Each number is 128 + 24 x the weight over its row's rms, rounded and kept within 0 to 255. Layers, rows and columns count from 0. Numbers have three digits each. The size before them is the row's rms in percent of the matrix's.

# v: layer 9 attention value, 256x256, rms 0.0322, rows 114-149, columns 192-255
# o: layer 9 attention output (transposed), 256x256, rms 0.0399, rows 114-149, columns 192-255
# q: layer 9 attention query, 256x256, rms 0.0321, rows 128-191, columns 192-255
# k: layer 9 attention key, 256x256, rms 0.0321, rows 128-191, columns 192-255
v114 101:100123125113147108126159106106095127085161119156117115141156125143123118104124086105126108073146154128118134120125128107114135079078184126085131124120104143124130145098176114093155103166133136
o114 104:156113134129091136123126130157113138094127077116143080138100109127151109065119171154156149094114114148121140149158130143154129184135109143153168144156167106116142163123097136133119122097151119
v115 099:106089158104159126083158091136142087141155159121113152129133110089181108083145108115118137106125120165138142102071153077115182133113156096088143115127144126135113126156154140109116119127178177
o115 099:134140137156057143167122156113106186096120095131165095138159120130097159126120171121087142108137133113158145143160115121137115142111129151174138139074125104135150101118109100132174136102098113
v116 114:121108188129140131151100123124089089138123152131107148105117123122143171149124174112129123112121119119129073156156129115140176115123120119139172158158151119096149147136099138129159139112123110
o116 116:137170101081115129127140129112137134156148143091085146125112135130155148129144112079153094132089169153117115114104173145104088169162140140096116092155120127134119148090162183142141138117108078
v117 094:141080137142138127109130099159141154120155137111138118144130092123164146132129159116177141132115131113088146078134136100129132134107125141141099130157106166150108130106175120147121148127149106
o117 097:155123112114099117144109166124088121123097147131118109127179110076132134129115113142113097149122097148181139153162085137100119127123132145109152076089143101133120107136087139119143107152149130
v118 106:112121125117113128127109150124097144128151114100149128141136069134117112095136104132111139125098130106122108152092170138147117142165137144137143100148158136120118127125145130118119141092133107
o118 105:116149088115155148143122102113134110091142122164117113142139150140147143157162118131142077136150142146129093114114105105080156090102129130126074100137095114141156129108105168140122094141145156
v119 102:144103166178146084132129109134133129134162110121133139137142120143101120134108122166128142145100083146122124128185126155149116173126132116126097149095124093108128129120127178109138124093084128
o119 101:112143106094147121114091103132136090128111145073123114151121149153134140119101122118118133145106137160097131099122118099118113148179195123127146066129155170111150130128148133131181122171199109
v120 093:201121177142162089143125122148119100099160115093131085154153120106155132129115114146148104140166116134125149136151091146147122105143155119160116135108119120102089093146096127170123131115091109
o120 092:120175135145140128158144098098089121142117108133125132110160114131115098095116113142086122113092154111141090104147165148121156111141180111128156148140149145095137150107137128131160127140157105
v121 102:128124108110140135116123113082089095132140139116125162113121122108111138161126146152148179122158160176155139166131111088180127133129130145136115127111103161165139153109126100118170152145113114
o121 106:083124114129111136086164175123124078096098131143082149144130095103156100119130100130155117155100098140133151084133114159095082112142134107129150147105123144160120162139150094093089106078089095
v122 106:157123108104165158100135169142108146109150094143151116121135138122139098137111116095105138125139137097130133160087137141131103116125167142150124121144157138096094147160125149122139101119100140
o122 104:114137146132099104144064112176149117154100141124120084107143100142131167119124132165086121135107161120124134140141110123128105190134107124133100152133111113135129112146116108142143138149181130
v123 105:051145080110113105069174090121096101097153122108104106129101115177156123110127137106128139147141108146095159119131104137140121131139139157128145130190119106153109118127126150113098117090132142
o123 105:163127135130131118174138129127170136080123191135124173128158128111176175124109120129118098149146132131121102146151141135110155077103157157152145106129108174163132176108111136111104138116165139
v124 103:079128125122114105139117122190141128126143129153093131096122091137069130140155089135135133113144119073121101093123135092138165099082114174125100102117188122170169140108110142111121106102170093
o124 103:139167089140137123130144140105134128093116107136155100124106141100099107117142143144133138096149137140146078144172101127126150143087132087154123141133098150113094112136096067147154108117108201
v125 111:147119140150128120128128163125134128117118124130112114076156152125141125144127150096166129137142125133118109097152121109134169108131106192104118136101174128164168109156118165103192139174151111
o125 111:135098137153094096124118121148117100116164146119157123152128095113106114083134092133102140130114135097122082158143137172132130104105178136125136134115105088080086124107123071159103137134164142
v126 102:122133142145122107119116145130119106132106115192170082155153107120129110199154123168136153151147109152146116183130145110131159133156147143148115126098103133129116135129114132121140093121082138
o126 101:147098092102123137142153080126101116149130100107115158166097108144108119097143099110106135159112159128127168069103061105120126141132155144115134131138129120135148111105134151153163159112130110
v127 104:123142110159093120136116135108142123091141137153081095150162142124078165146117129163106096094156148106077136102099130105089087151146157159127165115138083157163124135116116136151127139124121122
o127 110:135122149142148138157092152177150171123141120109119177143142124133125155087146114143124134107112097091116123127081059121145135108069146115146152155153118133055103172128137131143093116145152123
q128 093:118142121081174113120137171146102142121137107124127129149085121157098117134129102131118112140124146128120090112123133165115110167103116137148164121104150165142131133149137139105140128160171137
k128 098:138119102108135112119123091116152098106122098102086114108107144092091104168130147164151153108143131119149088184158170119113151108115097128133147131105151147096133140106168130118167125140121125
q129 099:134090114104121110166129160145110171114157148088121111157116159114158186139141120134109157106149146140104100128114157101107134118106132146116119141120127160169149093166135129136139112156112123
k129 097:161116092079139149144111135130159161099084105084089104142110112091114118135106110182131149135139137101151156152137107107081124117092164096116113098077127169126115105131130112122166120123111164
q130 097:152148100126136116167067132162110130102154136120150137103134076103106125128119134094134130113141155128088117129142115142143127144154059121130127117143151119111092097099121147135155105124153169
k130 102:138078139135165120146115102160121074123127142106146157077142083130164098126103114096139131125095086116120095147118144126155168122117124131097159144136124121075106101127148119138088150121154119
q131 098:159117083137135102129123128173133145173111140129150118117107166087147109141156163113140140102143126153097128127158135087102081118148133125107149122107148144085113134083119117147150100133137081
k131 098:108166183174142130140133102091148067131131151108086153134150103123117085156130114104079096144120140113142119158116119111137121134088131140133140110147125155125142144138180123167159161102125115
q132 093:135109091125124166132163128133120120108147121117119111114137151128169102118110148134147139156106142136098100146106141166130086110095149111126121136154150095217113139151158131145113157117116146
k132 093:097149126145132125157142108094192128134118110103120132109125150170133101108119118121154131134147119168120133106150191130110149105079101149141138106080087157139125118159119141098085100122117162
q133 094:123143109125138129172098156105121124139117072069108137107161100154137108116155121113166161134146163117110098135142077120123135118166162138072117130113118135127123158160087130125134140146107117
k133 092:139150144115124129118146101073139134109117116139171132110140142138140153099081146141094123097145126114141148081138098121100111129173112140126173113128151119116143151133098170106149173149111124
q134 092:138143160151154140122152141119121143116108189137122089167112126161145126144088156144127147085121130138154130118104098117125122126175140150129106137083140123135144111141147093145176119087135157
k134 094:090119142153154134168133081101111159133109140093112139098129132113074118134136106134139138136088089138132181092143069130135133125118106128108141074100133134140173138110113136092136122128111104
q135 090:113126066145076141142125106109154180132087089151100100170127137116153104093133110149154148120119144126112167147150107134118138123124127155122119145136113135122139097125113162175124153154152172
k135 092:142139187120156128148139149122143139112108101142111146146091112141118099128182095194126147144129164062121085133122143150137162142163175088131152127138121108134133123167112157139137112124117157
q136 096:158098137137148086133153089127128116124098108129154134138120138146157103139100121112128134179144156126112159159138131112154143107166110141123124084060127127097155138098126100125118112148161113
k136 096:138111169142146153126123075117133136106171113141116171096143156132108115102125133110128091157127110089121145122112069127092149129109110134146137157153102135114139124124111176127129167169109176
q137 094:155171114130141123200142139126100129107104128136149169092147072165139141132138066117127120091111144134120123149164161138108119115167124123121108140094126159100135121157121142109168143120153089
k137 100:134162112149133139142103153159094157139144126102114154080167131136126139173120169120102067124125137110175092117134092113133123101165170151096145140115113069141134199118090072089143088123104125
q138 096:133088112156134112099146153087103073146098120137101154181113125129150143187100112156131142138142104125151166150120096111150147144160100118138131135121139131154134111106123126111117139120177106
k138 095:120118123148075133144142103117142107097152127129136094112107107119157181133141135147117119127124140149127128115127172123117171120128112158168110132135109079099128116149126085141132165120162160
q139 097:101120156135155147121123143111127134108152131097081148106127137114152146145152091104159161138129115093174119121140154138122111118152128096124134158141150149141160163165174113126118092144104137
k139 100:118104097110142134182107084132118143133137083138158140104115117117137186133147122092111162117126151165132136130138166163103102111108125118103116101163126112128131136093132110133131131103137130
q140 091:092139116115128135126145127131113142121132160107163118125123139147131146106146187152150144137068124134146137121146137174173090193151152132117159136141137107099106143120112135142156061135130154
k140 092:114104142133117091141137118142130067114115103085110136098123164140112112124105129114112114132106098126121153099116111087105100130107173083169139134144116122187152143139113179125138133124106081
q141 090:105109101131137162100092108097135118106117162147121160093133123127107136150131139074148134146120138132168213178119115145118115109155102121125104179111130099147171121139084102118122123127090133
k141 096:117136103169139090144120107120119133134134138131101134132165116136134123147143115144148146156108138139107111137131137128145108109147101113146122110132186124132082120129084117145178114154166127
q142 096:111127126117157128173117145131092127166143136093182139100141111144106143124170124130143088119141107130112121148082154151080133161151092139140127075108135145131102141114100117139155117127142079
k142 095:151141106098149123101144102075147125143130088146130143075156138166100089139105115107128087124118115104140094153119126138109124112143128153132167097116100143158160081125148165113116095112079114
q143 096:117085119121114122154130134117126096139156137139110099131137148107105145143139105093130094115103136126148124133113101120117088182153131106098145125133114132190109107126101099133118125110162136
k143 097:113119109148134125134103134094152126147116124133106146099088152187135071138128098160132125165109118096114106192119107121122134138147117150149135114103139166144124126137172128154139148156111152
q144 090:115127161170166140114111147097148122138110144102130095132145149141136122170132093135126142127137130124168126131093137111121110175130077133123138095088156083112104139185109135109140119113120142
k144 091:127126161122105132121108120123123127133172113098173126132099079108092158157129118131132133099111120102148147153157051138131159099150139130134171133114123142139122076128127129129136109134133157
q145 101:133133089185089125152134126133103089118110130115165120144109108157129164122158176119136117142119092154115134119163123138150133110121120136097098116146165167118136127141123079176164143114160136
k145 102:139103149130189121118131094155147114136108171084122113136158134153118076138101108086109169144136148117128181131126138088135145177133105119107100101152117159111133109148130126134146130127091150
q146 094:072119137118121159078113119148115091113106099119136156087088158141104158141151085155113103168121132101111186132130106089133128116149130086157099153115096137077127163094124109108118153134197104
k146 096:112116137154135091131118130138151127144160124081120138124124152142112125090111146150138103138120093110086134130110130148121150139126165127156120138094154112111086116098132063126158130085135116
q147 094:131099138137133118103138145147140135106129151120109149112156098108148103094090118162125112132146128105105118137126098133142161112117171136169122127168129129122101124135123132105106106120145109
k147 092:173107108170075147155088169110146157122143150120112121129126141091134122174112097087143110135106126152122106116130129133173160097163153160125136147136150097105094147152119150155133108106202120
q148 095:143103095133088125133202104150144124121115097147123127119148097134146096161125113170135111105164119162072118109119177151161113113174117205096142094137112119148102133099149145123154133149163101
k148 097:146123166112104128108134161087166160128111100207077139130131137132159150135132157105116137127108139121111111100138149155132194110169136130153089117106087111128118134102114130182106077144083098
q149 093:137126080130152122144168112173128104137136118181094153112084153090115129137143116123131117089127163151074132168112110152097141132113137152116154112129097143147158088117127086192083128154091117
k149 096:148167121083149141128151149093175114079133118135129113127136124138154139102120124129087115147139109121126139121130128113141142125141112143147148141142136129134141166124132116119144107121104116
q150 097:124108119151152157133168127076140148142109084140143104129112105121106147123155135150133126168145135114117105132148127128123125121098084150123123118077155137150146130101098095138142150140175138
k150 095:094110161148182138127105127103130155148117127141150167167135158129160176138113144127120110122146131136162122172097144104127140122136116126145160107109184137174106153115106106121137088168147161
q151 095:139108135127099131157116133150127145147168109107125113125097132104118119117169095121106112122110103148101081125097134107123179102143124144150146135165132091109143092156131128168137125123173160
k151 097:108129125139186124120101124170099149135154124116164109122077121123180157101148114149150138107136121130128079146092167125148176120104144114124129110143143116115105115110108170083120129092164123
q152 091:113135102128089104130159160140077136116149110122143130165154114114116152096152100091138108143118114133140158129103132088121127128135136147127141125127133121168088166095139111129125117161116137
k152 097:126095109116096160105138158149086136118149099102162104105120133140162138116136098122146128125124134137119117113093128093144117143146118122160174141105164126080140064097089110148136130135183125
q153 089:119148088144118151148124146102141139143123133139079127112104155156133139141150093127156146118100142123137135141145135103107161130143131097078140126114141107168079112128096131116125122106120152
k153 094:129143131098148111136137142141152099140124120133158103107120132137144149078104142106133187132147157143148121102123107138160120101125102135100119149114120137119110106132142153128188132157107154
q154 090:115131111090128112120139126090128116140092113127149107156152131174113122099125122153179103164206154072128171126106136133122138136133157140143172107134094123121152096122130081106150137108124141
k154 092:129170072125144130170158133103156142188134111149104107125095147108114116142146084125169106088168147131142086149161149128110123150143162111165135088145100139124139108121082107142101156125134124
q155 092:130120109116128136092104124112124136124115151129158132103097110176136128138117133112177138138148101144065097154135144134123100108110157102186134148089123167142092141121155162131128118131119094
k155 094:155093077087122131142157162165163117102134157098132147113121165119111103171101157173150079130154154170057097091173146137146122078111116113186172116139114163151144141104148122144119155111114135
q156 092:143121159133102144127116141085146121118136137159158138146116111124148112135169090122138119143092110117115163124137106128091141150087145202143125094092129139121158120119138142141126116158144142
k156 099:076140147171164096078120145119166118100150115100149121140122090143127137133116136119142090112136129130138144129124101156151113127093096127162160123122084142114107147095146141147098111113152099
q157 099:109117101140166117101145138163152105185113148133075134142107101157125118127123146159121105091160102155129128122109141127117070122135180111163115152135135098105118155094123127085098119143145162
k157 097:150143131151077111109137152146124174130148130130114134119124143120084134115161138099168135129116135152132190150142144130144122153135162110146111150160084106110171193126111116119102113119117138
q158 097:094123184169118103120136135114106149127146126131127143108120106116176135113145127098082157109174127092147169140105152116166124135145140087111139155117100134164140121103109107163110109117161146
k158 095:137128102134125126128143110169138068124116175149104090138143118151125123099124144112089151110118160119161115127095135147113140139100130124157150147134159124152137147139109097146169127166136129
q159 095:111131138101084082135136133135101112082142110129159131124121141139166133110122121146109105125172137114125111101114146114127117130109139151148103110154146139132109167138120124111132087141116130
k159 099:110149140113107094112101147155119146138135154112150119136107128121170149151103110109125099125089105101140129139113121149095115139086117175160174145120153177142156105105136081172134125164153116
q160 090:163126089109137125158141192145108122115129151118134135100118137105097123114120071066132106105151137137136149119153096119124127111145068159150143110099075142120141110110145133105179104154132160
k160 095:162095126111156088104113112110130139093131095144127129130121146120103134157118105093127115127115126171142139180178134100177140155157139119122144135088158102118137124118142121144136155140127130
q161 096:132112064099137144149166170116106130099156155121118171127079100116186125157092133134128149187097127132134095114141120158101139126137106103121142142164135142154102123162124102186131124115099135
k161 096:059128089144090142125116108178160151141140174150129126207092119157163111124144093144161124109104101153071112131110157118135119148129118088133152136131134137114115152124158140112121159089118157
q162 105:159105150076103133086127158095144113084110133125141186119154138135137118123111133087184140126144095103138102141137129143138109088131144116156111134107119077164102152141145083149132141111155127
k162 106:073130156096140134198098130117141081141112129170142121134130113117103174128129141127149095166154110120130145141128152097096136131131155125114088114129167110134120113145114167156113136150143062
q163 104:098167152122142133125132142107155128092153132117110134143158119120134149127130127124113150113117113115094133119131117130111160133144128120140089157103159144127159176135143152158151165150111128
k163 104:089154119113092087112154134127143129088171141150160126148128124171178148162150132149149145118099112121104151127071143127113127099093162129091120117145155106158112125120068110094151124159139124
q164 096:090130139128093111144115131091107134139119175112136125130151123145095131142125132096126085104101118128088131144098170140133139165106177129137121142092154163115138140132121136129092129109171151
k164 096:177120087132115166099098139155152110105146095127113140161147178115074138096136093144128099139084127114153117144118086126121108107125132109153115168085178150157082103099142132137115101161109134
q165 092:151103168135139167110098156135127158105140080126152152145126153127134108148147099122126136146120110115123108158087148116127160153160145152109098122164168161086124154143144124109129110129095176
k165 095:108086140081137151108122109155153130134116116080120147129116135116124133106136138165165161086132150127159149137143142105099139147142139141135094160151110101103083095108158126111110074134161070
q166 097:122121083136148070107122134139134098105134074155143119149118131155128101110122147139145173146127135153103119140113170125126127123163075140140120102157104119170139134138112211113122102127149106
k166 096:164150148099108102130137151127128145111169126112151124137147116084119088126097156145122126072145145123170121084131144162138144109097095123149133137150151130123106131112102170163142135162150166
q167 101:169155141121129163109100108139135093145098093117087158103144091143127114107089120148114124111145119144135152116087085133136116145144142114170137076157129117125135141105089152094147145122098138
k167 100:144164131116116132167097123125157171139140152139154110136066122052103134112108103137120160148109106120106127163118136127169110115102162112081111124154162127129089167137111135120131135090168122
q168 089:124134110137123098110139101103114142146116155124135110156099148145151127163126109142110106095141132174151112141101164136137179108076134093123104120121141134134116121142158118131089126100165125
k168 094:125125110136092111080153164110082115120147125159126090140088105177136139118146121151097131128143174149103137147124141105144139116131135110109129127121096108091182102116142145103139148115105148
q169 097:080134134138147113142124092143128132118143134134174134098142115087129174111138139075167158122152116131142133131162133112131118136089098122114096130106125163153119109119131125150136141139089138
k169 098:113150125145152126172132091104121123093123144115112134192116148138149115128119148114126112107115126114147116105143107128151111149077187124140152130135146109149130123084108132166143107183107125
q170 097:171085108147132149106123103172134106100149161117096168084113143097168123091102123119135112099129132088147112106145121134116143163143139113141107132117169177147164096114143091101137152077189148
k170 101:130169110138158171156114094144151160159134102128081098162092151145122180126154160118155134133096130110119108089104135158105181140119103139164130139119138099141133148107154110170078125149125137
q171 092:146113168125107128094098112101075140119117083147087114137135127110142145129142112134079133144126130128111137157080098113164151125133138169129123137120163106121172110123151150112117128149139116
k171 092:141116146105149132117133128156138154152131122106140136110104148105142121095119123117095117122159107127155146109080126145116171081090128082105132176092111100125097095141142091079088103142126135
q172 096:131102125135129115113093106196115108139130116118163096085141102130095091149121131153139181101113127118113161144079142107126150103122109141136122121148121127158122139168108102147129185125090134
k172 100:147127136155081154089120158144142142123135158128113125097101111101126157115123163131103151095109124087125120139105126155080101143148192135134116146118131108134094182132094097144137121096115163
q173 100:146137134130141149120101118120146084087109114129168145142143154141126144122150117126146183108126106109119106119161113112095100188136140135163115107124118158106162133099129134135177110168068131
k173 100:092150143122167146131135109137156131100106157152148127129160138094084121144088135128092133137078136149113107121176095153119119148119139160141105105135118086098123131136118123194123142122120096
q174 100:136151142109091149151148148121145114118167080111099132102154144112166124148110130135128065130111111150120126096112143160074139129151104179150121107104151143119138160129154153136106090130121114
k174 101:153183121110108130086113157094145118092160121141145145135140150136170169110122123099136132067136092133107111102135112128153151112087111158095130149087101116110116105123140143134088084127143144
q175 098:119141086176149107106138149091145141106150142107144143147128153105166158131084100128145115110087098155138140130157110135104128119109118155118180118088164148110140138165130120116095111137133104
k175 093:104110153141167128099112130140118075076177090089164187160140102140132104091114099127144138120133112160138173148117093124116116117138138131147148089152129127070134173088097165146129133137147131
q176 091:093125046130133129123112097155118161118138157156135125124145091161107172122124144104105082123132113104146159116080095114127087126188146138136122120135111161094159131143121160146120141084130154
k176 095:201113084128162137120185090128131170152141098116136172093153153160161138112114086099120140105167138133127135126132109142108139155121119140137126104118079118092123127114111110100119137093141130
q177 095:122080101133078139145163140092112130138138111147127131093121135178151134099106126131125136145150102093130140085122094152103169123102112106151170135109174137165155093144093151093119133167096146
k177 103:129116116163091138094108186118109153123148129127143121124091155141125144137118121182108158121131131136123099144087113129125151067125121135126080116138122178156139135127108106145148139086153139
q178 097:149165128121142139157160110114149119148115157130122115076083126196119130145121106095146140135123154133123135086129122115107150182148086100160142133134136101110152138158113140162100135116091119
k178 098:108189118116165142099163157134112134114146151125121115119123150122163123164113132174132096115111127152137106165115158140159167116068128129108146095128116130136101115146149132131125096103139128
q179 093:155143140078144130120137134151154110116131187127180097139098102117154135110175161122099113116187142160156164153120134131125078114147103163125113108125140101157117124131128104131177138132128123
k179 094:112096130122112103125172116108133138133103123103174151103152145142143120151132142112099139137146105139117097133133109109164092119120119079154157114137078134130141125124131097192110118143145129
q180 096:105148116126091116149077118081110132140120133122107127076133122140112132173151161140162113125147133141110157116118151122106187138119141137140152109132147099171114159121139128132123154140162152
k180 096:114125125124111080155126186136119169127096091104129106135143076151078123125183153105083138145170134169153116090117156146137122062132135154150108202177137120106120181129115164116117115102131151
q181 091:174117125138173134117124154141139150151152168082166137086118098132125168136092096092153127152086171168122111120116107131154152138138112118129128154095084171111138142144145151174108126133146117
k181 088:117141114134119111068136107141128161141171093033132128108103117147101119116073112175139114137119110142110102115128150129098124145093144131164131141136144089131114134104135126123122120150132146
q182 097:150098131157123159140139104071107140140126109164102163116115129170118158134103100151159079103136122131139128155120165129143167140122134102140145174104136110126149143210098160089077124120136138
k182 102:123083091100124131140112105122090152112133110174121121112128094123116154127128117141129166082135102156101144115144141150095151105119071141156142118150118146113118098117105141126115114159146135
q183 093:139121105082112150150098159176165124149130138138122138159098137137141134102145078126103136141141155137156127130143128166120155130134130154116130140141125141148109109149123098148161112134142142
k183 096:144094140130165128112120099147065097145142160147153122136099120112113129085126134145133107099123128125139084124118149126067158118142150137171149115136144131132161123069123089110123149143139155
q184 091:152146094134097161086114135114131121148113128136145132122118135137145136158139113080092130111093139164108091165127120144128148149157113115140098090163146094125127133157090103110142091091109142
k184 094:091102095150121137114154114113134130220124127104091150137128118113080105089118117149131152114084103167111091118121102104154145070176128125126157104195135093142148110112149140125152109078115106
q185 093:142129123119137122130120070180160119085144125100119117168152126130170096143113118170134143129132115110159113143070113127116110121085148129160134172144146146136137121117110137144140082131117146
k185 093:117123151103104140106075133123110131139081108167078141143139095097154132132131104163135173147126107117111135139106106133110137124083143112139129103109197150114133131154104125131131122101152148
q186 097:146101160104131148086142136121166140133190118127150125138124142137136138128132102098113105139103141118172152136150128118081120113139106115090156116143078140163084083093104137177122129107120125
k186 097:106084136093134150153165116114127152117142166114137146120088123168110111143135153089128100143105137144164155117110144094106137123130132148131120113141136171143126090161091125159127151189121144
q187 094:089088148136108077135104156129143103079133112128154110117136155131095120139159151107150148180146138133099137143116141138127088099172139171097108175148135138149116135077115125159135114146119127
k187 097:117111156151158109132125146120130123148081142107103137122166160083092073087127123115169139135145118099156105118112132130090086175092157146122175089108131150121116097117161111163130138165112125
q188 088:112126087105092125127082140140090118171149125131167126138145162182129119105122134100112136114137106185119129150153140131122133130142069132113103144136126134135122121148120092111145137136101101
k188 093:133119133115121138098102134137105103161145148149161125151123109076160074099102085110189116132097140111153122130101151085116140122154108109112133131183113158087120114083122082147180140132105129
q189 092:163155115132128122077167120106122152134142156158156117108094174118125120095121144136050155139137152090138150092113145140109144107167164136147089142127125138116100135101144105108143127104152148
k189 097:144133139152142106128163113179147121153131178121155081157121170123108132110174124107130133104136129122115150127139129083122138120115146130113123125135113154128131146149105114136161128102050131
q190 099:063109144150096183111133167094117104165156122120113135104131128088101121109117164139129094125116138126134130118113134116130120098111155110150119150139138137150132094140120108110144132167132105
k190 100:143092127120166082134108113111113142116088134163129092114122118130166083102156132170139100136115161132122150153167163106112123110150134132128177131124111146090106125140145138108104091145153123
q191 091:123160111120150141151115097157126120128117107146069159119137144128163142117120109140147160124198127092106097136118141136145111120127116095101129123063143116136137136140130090148189163131088111
k191 094:090131113090118154151057115147092126166151129145124113159146133062173169099116111141137130163157159140104121173116094123144170101099126131128137164109122107148136111159107080125121135164107108
v128 095:139126156129134108107134081076112119078114148119097141108129159170088133167093104115089087088165120136191136137151134130122145145132114131142108148145131085099146110113130118140120110171115104
o128 095:114128138151111128143091136134149187163117113130105143141120081133138118089176107128140163126100152112143125127117098099159111159075097113133130092105140119142125100132087098092169118147110151
v129 099:118151139130132133089105162123114121111126089135140133131110104164138097120147083124136179147160118140114189194150170115091141126145099115165140147086114154176121110106122099113159103133165154
o129 093:130123104101112095153143124120151084113115156147118153134172157113114100132110176119178106143127131150140109123085134161148116115071116073136118116095144145068145149111129168143112113132116083
v130 103:126140089137159080128138146168128135112165108120128137118129084121111122134135108100118115156110138161153117119098145111113141109152098122142110108134122133104145142141202155071142100134131166
o130 112:096139137093141099158121148077111147100133158110180104150160100143111122162140105128148125155143144116098129133182116145110140119127105143162126112161116138168128113129088122147144127135139115
v131 086:146133128147110163133071121130158164127161154170128090093128134132145115129164132156127135097152150130123159089117145107090120117161113112157112135084096149078136109163141144111152109096126132
o131 084:107131133110153085130160147110061102123115120108110140108122115104115160158107109107104124125125151102150094148136109126157141108138175156133167133108157109138126175134155137115094128174091137
v132 096:126123118154108136164206110130157145119126138113134109154167150122125138128143123117076132115103063133148152134121117099098149106114114119135141112150133173113113169120142130180084095097146157
o132 092:130150130095128099091132113151099144103131135114174153133103058137146129141148158145148111109151181157121111113137119141124101152139151116120129120151111115087124083154118092054125136129143088
v133 095:103114132111165155128114115174095142148129153150101164109116098130084125118108144143110144131132175073159106144147139150121142108116114120149134121106133112104087122114147131119127133116118176
o133 090:101153146187128142144147091066163146173126133181142098072177115105150125132122128135083144104145096156149151138170165096150107121136138134122134120116106134143151152161127111113109158122104129
v134 100:142139124166128146141142088091134136125114109162122177083090125171120132167156171118163136157140165121125102108156097124148133116112162139149092130122160149113107127169140140124147142165123144
o134 094:139131122114154118117089146154094163141139136135105109118158104117104112127126109137086149119151096124144152087108178123087161137160154081164134131126117141151122129112127124127112123102099148
v135 104:136143146146154079169124167149128142104077138105130129147152151159179092163130096123125127169143133128099124139125132104156143104128150124118182130115127170147161121145105107176172114133148153
o135 104:136127110105098174154121140117130115166145132090126113077101157086148114095106154158145151116141136139139166107071135126117129134083124124132123111153122122174129093128163182149103133155128110
v136 098:129094178155084129107162116103105168130164161123131147125093120134162105157141147106147116133075108099128154100117140100088119194135089117121059118157094139122209127180171094081101156115137120
o136 095:138219124090165163139141117157112105108083114150119134128140132118123157121144140117110117086172132098106105127123159117134138139146132159145170100102162079098115079138092063156158079109130130
v137 094:126118134111121132153159152171107124109146104097122134096138099059115119122127169139158124123158095179113098114096136103156152097093106113146075145157086182154124133141130103079124136129105170
o137 099:160202129129137161121079168130106093124099179090122132171126135194131089130118155081134137125159134112138172124135150139087123128139147110127133152129161120089129186143135122133118090154091108
v138 096:155114113085121129158131125169167146099123114118149159174145126126164108165096147076097110145130090153125106121128106113138134137080125165127092182090129147106129138160107131110100135138134106
o138 093:107157131140094131081131108152118128127178135086144101115120169148071106090151123096136154112098174154169127130162161099116111125152113091127091131161128080140135121158115119181180119150102157
v139 099:127123137084172116171156149154098148124115131118150094066116158160125146114163094109116112102163142157120146114106183105159128167186135088156145148127115090147108163136147117097113061144116108
o139 093:120109148127137099132097082098110121112101150084136124128158137093127104102127162094118143151111127118123143129122127110108112138120143148147134099110166135105157106101149148156167131112155143
v140 102:121094139122102146109070085150166138134150145120155096117144143074198148137123164108125101161104148101085136119110120119104118082099154146147150112185105140106131138104084190131162115158153155
o140 097:124115084088152093083166156125146148148114123119149117147128071160078123121139092126164110141148129144122125130121141147124133104152113094142157129135132134174114134133162094175114113135128090
v141 097:136178113140152093158141094165093125170111141090124074153132126137164122103128111152098141112141113154139169084103142135129155147122135130157150162134144100166102122141131121116165127122147122
o141 096:143163148136133093089114150121150128128138091126152136107129139128130102149141121105151139121164150129103086114127099120139123150109127130103090091159122171117103142106152166075092126160131147
v142 100:135103112073142143097118138117114076160131156131114096129110118089131103099144099161099089118143141113117170137121134151101092103120166139142151143122117117119095101119102114171113127128171162
o142 100:127137105144120145147123107119149115092143135123158131119159136149110118145130122122132103119163118151138126129116082150135159134136129175140133109091165083137116138135136123072160084132108105
v143 094:131143125105113152100128160153160104136137144108110102092104159136128113129123119124079153180148180145126144101153117120121149138128086129191116149153150143095115181159108125091135133158150120
o143 094:080164129141117108146119117127115141132097125132214120138108096139062098104128118097144120140129121173106088129100160124142145156110118109080130091108110157122111120107111153193081129130130152
v144 096:084101164091155154133117061159113116101119123115147109165136139150153134122148147115136150110117111090158118088163121126134160160127120100097180089117172129088113130188130109134123114098127100
o144 094:165159177128116114100154191144123109132107126137090163077110115124118129123120116140089153138171098155105138104110138112160096127165150153099096152127113111114132170124149121100116122131103156
v145 100:165142135097155120123126138168122133155117116082114121143166108100125157152084081137116146111159171146153153128103123085120099171149094136104142102182131111142119127084123116138078146115134112
o145 096:133147110139093120136114131118132138083156119106140132151131150109152132106143172107113111164093096125077133148158073146136124116067092177137119187134141123090136109140120132121209116137169121
v146 098:121140165153088101166170153063067103113133147075114083096146118109123182086126141144127119097112140104183126142150133116094151105127137127112132162130114116119105146145139119129187139165125095
o146 098:123128109163162135109098105129115130139180158152120173090101091125147139148120130103127153129196103102137156110138089092154125146124155127107130111167147115111135101078143101124153158124160176
v147 100:124118178117136141151127115164130153135114140110123124116116164110153168125129138093105106069159132118140087130111169116104146114125140126139112126183143161119093101160135139144153113136115140
o147 098:119150088135131124087168132101138107111169118128113101156134094122136119127129084148151187133166153123103158076121137089135152086123152146160143140076145143153132144120172089117115100129093121
v148 105:153136129132108133131120090127135086133105148146135205113105136129137123117109130131138097157168150121123127153143117112117104159107091132157137128138122136121091133093073159110128140160113120
o148 101:106103090165118108148185126113135132140108084095120060157135098117111173163152170151083161091126130117112109103106146143138170115160160139149078132149183117195125104130103122137173134113170159
v149 096:142120083130131172134168131144146109108177107068127118113128099138077152151126115128145140158114164149096089113143118111108092174084102110162139098117139162179132122101150129154081137092099096
o149 097:135122137131135113148146111174117099139141148130136162133085113090137127121135107083096138138074105138141108144089168117151141107164119116132157114136135119130134115122112130157142118112169112